Each number is 128 + 32 x the weight over its row's rms, rounded and kept within 0 to 255. Layers, rows and columns count from 0. The size above them is the row's rms in percent of the matrix's.

# layer 8 MLP up, 1728x640, rms 0.0321, rows 1011-1050, columns 0-79
size [ 98 102  98 103 104  96 106 102  93  98  97 106  97 100  95 101  99 101  98 102 100 101 107 102 107  95 102 102 102  98 106 103  97  99  95  92 101  94  97 101]
[[140 121 107 111 122 132 190 169 134 142  86 101  71 117  83 100 114 138 157 144 112 117 137  96 110 130 128  93 113 112 157 122 133 143 141 115 115 121  95 141 130 147 147 143 126 128 100  84 141 126  84 175 132 138 148 118 157 125  18  99 162 127 135 161 195  85 120 109 150 132  80  82 127 132 149 129  82 159 141 160]
 [104 118 118 110 132 141  79 126 101 137 174  89  51 164 137 131 131 137 154 120 176 156 125 123 139 197  70 186 174 176 136 182 161 115  75 122 193 106 181 165 131 148  65  98 153 168 136 149 180 125 144 119  67  99  96 124  60  86 107 105 200 146 128 186 118  85 159 191  84  87 116 132 126 102 106 141 166 123 200 149]
 [ 45 104  86 108 162  98 125 128 197 165 153 124 202 144 143 107  83 127 140  93 137 128 137  98 136 113 138 157 112 128 120  77 111 182 121  93 145  99 229 114 109 124 153 135 115 114 123 159  71  77 162 159 125 129 141 122 111  90  87 133 131 145 153 105 164 109 145 128 119 115 139 104 121  82 155  83 129  84 136 105]
 [166  94 167 115 153  78 157 150 157 167  89  79 147 125 145  83 161 152  94 148 114  56  99 113 147 157 131 112 107 146 139 161 101 132 121 156 160 181 100 130 128 102 101  75 138 106 128 109  80 181 125 146 107 143 159 153 118 140  68 118 144 114 136  95  83 142  82 200 118 118 109 120 141 121 110 118  87  98  73  82]
 [113 121  82 137 128 118 104 157 107 161 171 129 164 181 187 137  52  66  95  92 189 162  97 105 122 103 141 167 116 140 153  88 134 103 156 147 129  76 136 141  84 169 120 104 117  80 115  83 127 140 127 122  88 133 121 159 107 122  22 154 114  97 122 161 124 151 175  75 176 135 143 127 160  94 100  60 121 120  90  90]
 [175 131 160 172 170 124 126 153 116 134  70 148 116 108 121 110 183  52 127 121 129 124 131  81 173  34 168 149 155  75 157 109  96 109  73 131  76 129 128 136  77  94 106 108  94 145 157 138  89 145 137  86 122 152 148 176 142 121 103 118 185 131 113 204 137 136 167 120 131 126  34 152 120 146 137 120  94  96 113  98]
 [ 77 149 125 149 159 178 173 107 156 123 195 155 162 145  89  72 151 124 109 130 217 180 145 142 151 197  98 130 175 130 124  92 114 115 126 136  79 140 142 169 157 112  78  76 156 179  61  96  97  96 142 167  82 130 156 124 181 167  41 156 123 140 163  82  82 163 133 119 166  88 137 151 124 152  73 167 152 164 145 101]
 [128 101 148 209 144  93 145 145  68 128  86  72 124 118 180  98  59 124 114 149 109 127  92  58 173 134 136 117  86 103 151  99 145 117 150 101 117 148 133 175 147 241 162 173 140 139 164 137 130 154 138 123  83 150 179 130 177 108 177 120 129  35 144 152 157 124 142 122  54 115 115 173 109 136 147 129 156  82  75 186]
 [130  98 122 149 149 123 130 139 200 123 169 115 118 154  96 200  99  96 148 115 131 138 166 162 126 178 172 160 131 163 139 144  49  81 150 159 143 168 140 110 122 122  85 153 175 137  83 155 147 148  98 112 123  83 115 145 147  88 143 125 143  95  91 129 137  94 136  81 139 121 134 139 110 158 115 176 102 202 100 171]
 [165  98 127  95 108 106  98 191 168 146 131 126 144 139 193 104 109 153 129 210  94 102 132 109 103  83 113 173  96 147 141 104  94 162 134  78 109  98 139 146 158 145 109 118  88 147 132 122  61 177 126 153 141 119 112  50  49  92 113 209  91 110 108 131 150  87 138 161 104 115 158 108 144 204 148 153 105 125 125 115]
 [106 122 132 104 114  97 113  98 173 128 131 112 114 121 119 139 104 137  83 173 106 114 119 158 130 116 130 102 108 154 108 152 132 136 119 109 159  85  57 119 146 103 136  94 122 148 147 153 146 180 141  95 125 130  79 129 141 190 100 147 196 130  87 161 108 168 137 130 112 159  99 116 141 174  78 163  97 104  60  91]
 [ 93 170 133 120 136 120 133  97 147 140 132 171  92  90 147 122  98 115 229 131 204 149 135 160  88 152 124 184 155 143 126 153 118  90  66 116 109 150 101 150 158 144 110 138 118 126 122 155 117 166 162 136 113 142 118 126 128 224 157 146 163 108 143 129  88 122 153 134 132 131 141 121 132 158 186 145 102 162 167 108]
 [146 195 167 108 119 133 132 124 197  83 116 111 132  40 140 148 109 106 154 147 118 130 161 120 124  90 166 185 108 135 152 127 169  69 143  80  57 129  69 134 163 191  71 113  75 101 153 141 185 131  98  97 135 159 146  76 102 130 120 155 133 132 101 186 128 134  78  72 104 194 165 141 138 189  74  82 216 124 125 122]
 [168 177 142 129 102 100 121 116  75  63 129 183  94  84 158 183  88 114 103 171 152 159 131 158  43  82 114 128 126 120 166 131 135 136 172 151 109 134 134 152  93 187 188  97 106  67 127  39  82 126 132 114 170 137 112 121 103 116 113  59 159 115  71  80 132 120 147 113 116 126 211 119 177 121 112 105 172 153 121 161]
 [147 100 125 112 126 125 111 128 146 119  76  78 183 193 109  89  76 109 119 161 179 161 135 130 113 124 145 119 184 135 128 160 162 186 121  91 106 122  95 145 110 108 180  85 169 199 131 142 138 136 117  98 211 184 100 195 120 111  69  98 186 165 144 135 130  96  89 144 138 172 136 134  79  76  96 143 123  95 117 117]
 [114  78 143 122 115 171 149 142 117 185 141  90 120 192 138 149 130 154  86 127  87 127 140 133 169 147 104  99 163 126 124 227 120 103 135 128  72  65  92  94  95 148 107 197 123 111 152  86 183 105  69 114 104 115 153  62 129 112 138 161 150 116  94 111 137 186  68  92 154  90 102  97 124  99 158  87 117 148 121 133]
 [121 150 134 130 184 122 124 154  88 117 130 157 129 152 129 154 146 103  50 150  58 166 129 183 169 140 120 104 175  75 166 114 141 117 121  68 144 133 166 155 142 156 158   9 133 116 117 159 102 106 183 152  64 153 147 133 163 115 132 149 120 123 106 123  68 122  82  89 142 150 146 111  79 120  69 113 111 109  98 125]
 [ 62 101  53 102 151 115 154 115 142  75 139 152 146  89  80 143 137 165 153 109 146 125 118  74 117 139 137 114 120 145 158 152 172 156 115 126  67 103 158 160 117 104 200 155 112 164 157 150 167 167 116  78 110 121  96 109 143 172 104 154 199 179 100 122 160  97  99 114  70 108  61 124 148  94 130 113 116 205 132 177]
 [163 157 104 107 119 147 159  82 189 119 183 112 142 122 145 113 170 167 136  85 128 107 145 123 127 134  97  82 114 100 135 162 140 136  87 138 136 103 175  65 162 102 104 139  64 164  81  80 158 198 121 159 147 155 118 151 158  98 186  64 106 146 119  83 116 188 157 102 143 176 143  29 136 180 142 117 106 130 119 162]
 [155  87 114 123 171 176 160 102 111 178  73 127  79  77 125 130 127 114 119 116  65 102 154 167 104 109  89 147 111  99 130 154 122 149 119  89  96 142 145 188 122 135 167 143 124 137 148 128 117 151 116 194 105 102 174 180 106 122 175 186  56 157 130 135 112 113  65 115 136 181 128 138 148 189 112 139 178 145 158 131]
 [126  83 158 122 108 185 102 167 125 144 103 145  99 138  96 112  90  77  61 160 152 126 144 142 133 177  97 141  59 140 126 184 141 117  66  98 124 109 175 127 148 119 142 181  99 100 120 164  88 188 157 103  88 137 123 137  87  90  66  75 157 152 138 134 161  95 142 121 176 106 130 155 155 151 109 174  95 212 105 112]
 [113 116 127 126 160 131 186 143 111 121 135 116 158 117 112 117 146 112 188 163  81 137 104 118  68 160 167 148 132 148 124 161 121  81 126 147  82 157  91 140 132  79 123 185 143 101 131 124 138 103 121  88 132 118 171 134 113  87 104 117  99 115 151  98 139  73 117 131  95 145  96 181  88 149  84 105 153 113 167 106]
 [157 118 183 112  98 118 124 127 159 180 149 193 131 116 108 149 151 103 112 122  82 119 137 145 158  47 124  65 119 153 157  98 129 180 146  94 100 123 103  82 112 150  87 102 133 109 183 103 176 154 129 127 112  94 120 118 135 145 124 138 165 129 118 162 103 172 105 143 161 105 135 129 100 102  71 124 120 151 143 146]
 [164 138 142 205 130 157 180  74 114 106 159 112 169 123 134 120 146 221 128 135 195 103 114  80 112 141 104 107 146 112 112 161 100 153 126 109  88 162 165 134 145  90 144  94 172 169 145 126 136  97 162 123 108 152  93 121 141 134 159 164 108 162  73  81 125 155 128 102 109 186 136  96 120 134 169 147 115 188 161  97]
 [133 147  95 101 119  94 152  96 105 190 106 102 189 126 163 166 166 127 157 106 134 105 153  85  89  99 122  71 154 107 123  72  93 153 154 148  87 106 135 133  88  77 113 155 168 152 116 165 156 125 186 140 136 144 140 142 154 114 108 161  75 153 147 111  61 114 120 101  93 109 135 121  66 120 111 105 164  79  78 199]
 [168  87 152 156 161 135 146  80  88 146 117  83 119 147 120 202 191 169 143 141 190 145 109 133 104 107  86 146  99 176 146 110 152 101 104 112 176 153 140  99 163 117  78  98 124 180 163  64 154 128 110 122 105  91 114  73 125 119 125 111  96 138 112 106 120 152 128 158  98 146 123 160  76 141 143 119  78  54 111 121]
 [127 206 160 173 133 140  94 113 127 129 116 101 110 116 119 117 164  87 135 156 154 144 133 154 182  85 173  97 122 111 127 126 159 160  73  91 122 143 190  86 140 103 202 109 124 145 102  92 188 135 118 145  87 138 146 132 123  84 192 149 125  86  79 136 143  70 128  84 197 124 120 148 145 115 130 171 148  80 181 107]
 [120 114 146 132 104 134 136  93 137 124 143 132 108 125  75 139 132  78 165 106 162  88 148 156 142 194 155 108 140 114 132 151 142  94 115 114 110 162 187 169 135 152 171 118  77 169 116 127 129  79 136 114  97 158 207 159 106  74 139 125 112 115 143 128 127 117  61 136 125 120 158 129  97 206 133  89 146  85  74 157]
 [167 100 211 103 194 160 112 156 164  66 152 124 117  90 157  70 232 143 182 140  79  88 162 114 108 127 119  49 152 158  25 157 129 127 107 112  89 134 136 106 171 160 125 141 153 206 115 123 115 166  94 174 113  91 150  97 108 146  89 111 122  77 139 169 119 140 106  95 144 105 143  82 114 118 139 110 111 130 134 147]
 [138  89 118  92 106 190 179 128 163 173 145 123 118  79 136  95 179 113 140 129 123  85 152 118  57 144 139 104 129 178 114  75 139 104 167 111  78 185 110  83  86  71 148 121 177 114 128 175 104  95  78  66 116  86 106 130 127 163 156  95 156 157  93  99 104  93 130 115 150 122 147  87 148 132 112 166  97 148  92 178]
 [ 79 211  64 160 154 120  59 108 178 106 145 117 104 164 107 129  61 149 103 102 111 106  81 127  98 123  98 118 152 158 109 175 118 163 140 182 142 181 124 119 154 144 120 119 128 144 105 147  72 177  63 116  94 116 141 121 182 104 181  88 137 175 144 160 113 153 135  63  89 124  80  47 145 152  65 119 129 130  62 127]
 [207 147 152 121  91 132 175 215 114 112 150 142 108  80 212  76 140 152 148 169 204 157 162 134 119 128 120  87 140 136  86 127 172 164  99  97 109  97  74  73 136 158 158 123 194 151 121 141 102 164 170 132  58  83 100 154 149 132 129  80 121 126 154 119 114 130 149 141 101  86 159 118 112 100 115 139 168  96 181 105]
 [144  76 138 154  59 107 135 134 130 128 132 169 203 147 121  93 119 134  95 148  97  54 117 154  88 127 109  76 104  45 144  93 134 133  98 128  68 152 139  61 169  68 124 124 117 175 137 109  95 133 113  81 150 115 104 102  69 114 107 129 141 102 131 135 115 146  90 164  91  90 139 169 108 160 162 129 147 183 111 145]
 [117 226 161 130 156 143 218 119 145  71 169 129 136 120 112 147 143 143 116 150 106 136 104 189 167 120 147 132 101 131  93 211 119 130 144 153 115  95 113 135 117 126 148 104 154 136 113 159 124 120 130 105 151 211 190  85 156  93 119 130  79 103  98 112 181 153 109 191 132  90 143 147 153  73 125 177  91  80 100  78]
 [131 134 124 140 135 144 104 120 102 137 135 174  93 219 129 158 136 132 109 127 142 135 139 123  98 133 141 123 101 134 100 107 140 187  78 111 122 104 202 124  98  54 106 116 112 102  80 180  88  92 113 153  97 161 158  99 115  91 131 180 136 141  71 153 108 134  55 191 113  84 115 113  88 151 131 157 132  72  93 145]
 [159  86 148  91 142 133  76 191 175 149 136 125  47 144 157  91 104 161 113 114 125 151 144 120 107 145 127 135  77  97 146 122  84 133  90 142 129 135 132  97 152 166 101 146 146 132 152 153 131 116  87  95  60  85 105 152 146 121 162 130 148 139 152 146 132 130 132 134 124 108  93 129 156 141 108 118  99 176 190 182]
 [173 113 149 149  98 133  96 173 188 176 221 150  95 128 164 173  63 127 105 149 116 125 120 158 131 141 149 131 153  75  96 150 133 155 125  81  80 146 187  98 163  80 158 124 118 161 133 131 170 168 174 160 116  83  98 120 137 132 108  81 135  82 157 133 144 121 107 123  82 141 127 130 175 123 137 169 171 105 106 202]
 [110 151  80  97 150 170  94 131 176 146 129 149 129 145  58 152 127 131  95 120 114 160  92  42 145 181 211  90 121 132 106 142 114 158 191 141 112 138 162 114 177 119 118 122 121 148 195 167 159 158 143 130  96 115  79 185 116 122 109 136 160 115 109 161 132 167 149 132 120  85 102  88 184  89 104  84 150 159 130 135]
 [132 136 156 123 161 128 119 187 117 103 141 176  97 142 167 132 186  56 141  65  92 122  93 125 142 123 117  80 170 109 194  94 138 143 140 141 107 110 143 104 160  38 113 137 153 156 159  51 106 152 152 183 118 139  97  36 140 113 110 136 114 135  89 133 138 143 148 150 139 179  82 159 125 119 164 103 116 144 164  63]
 [133 163 136 173 159 105 143 110 118  82 138 130 180  80 103 139 170 105 155 131 111  86 123 106 161 171  82 152 106 144 132  12 167 102 137  88 148  80  77 126 147 133 172 156 152 122 130 152  80 101 149 156 121  89 141  99  81 187 121 197  95 123 100 103 134 123 133 140  92 104 151 125 111 106 167 124  82 109 169 162]]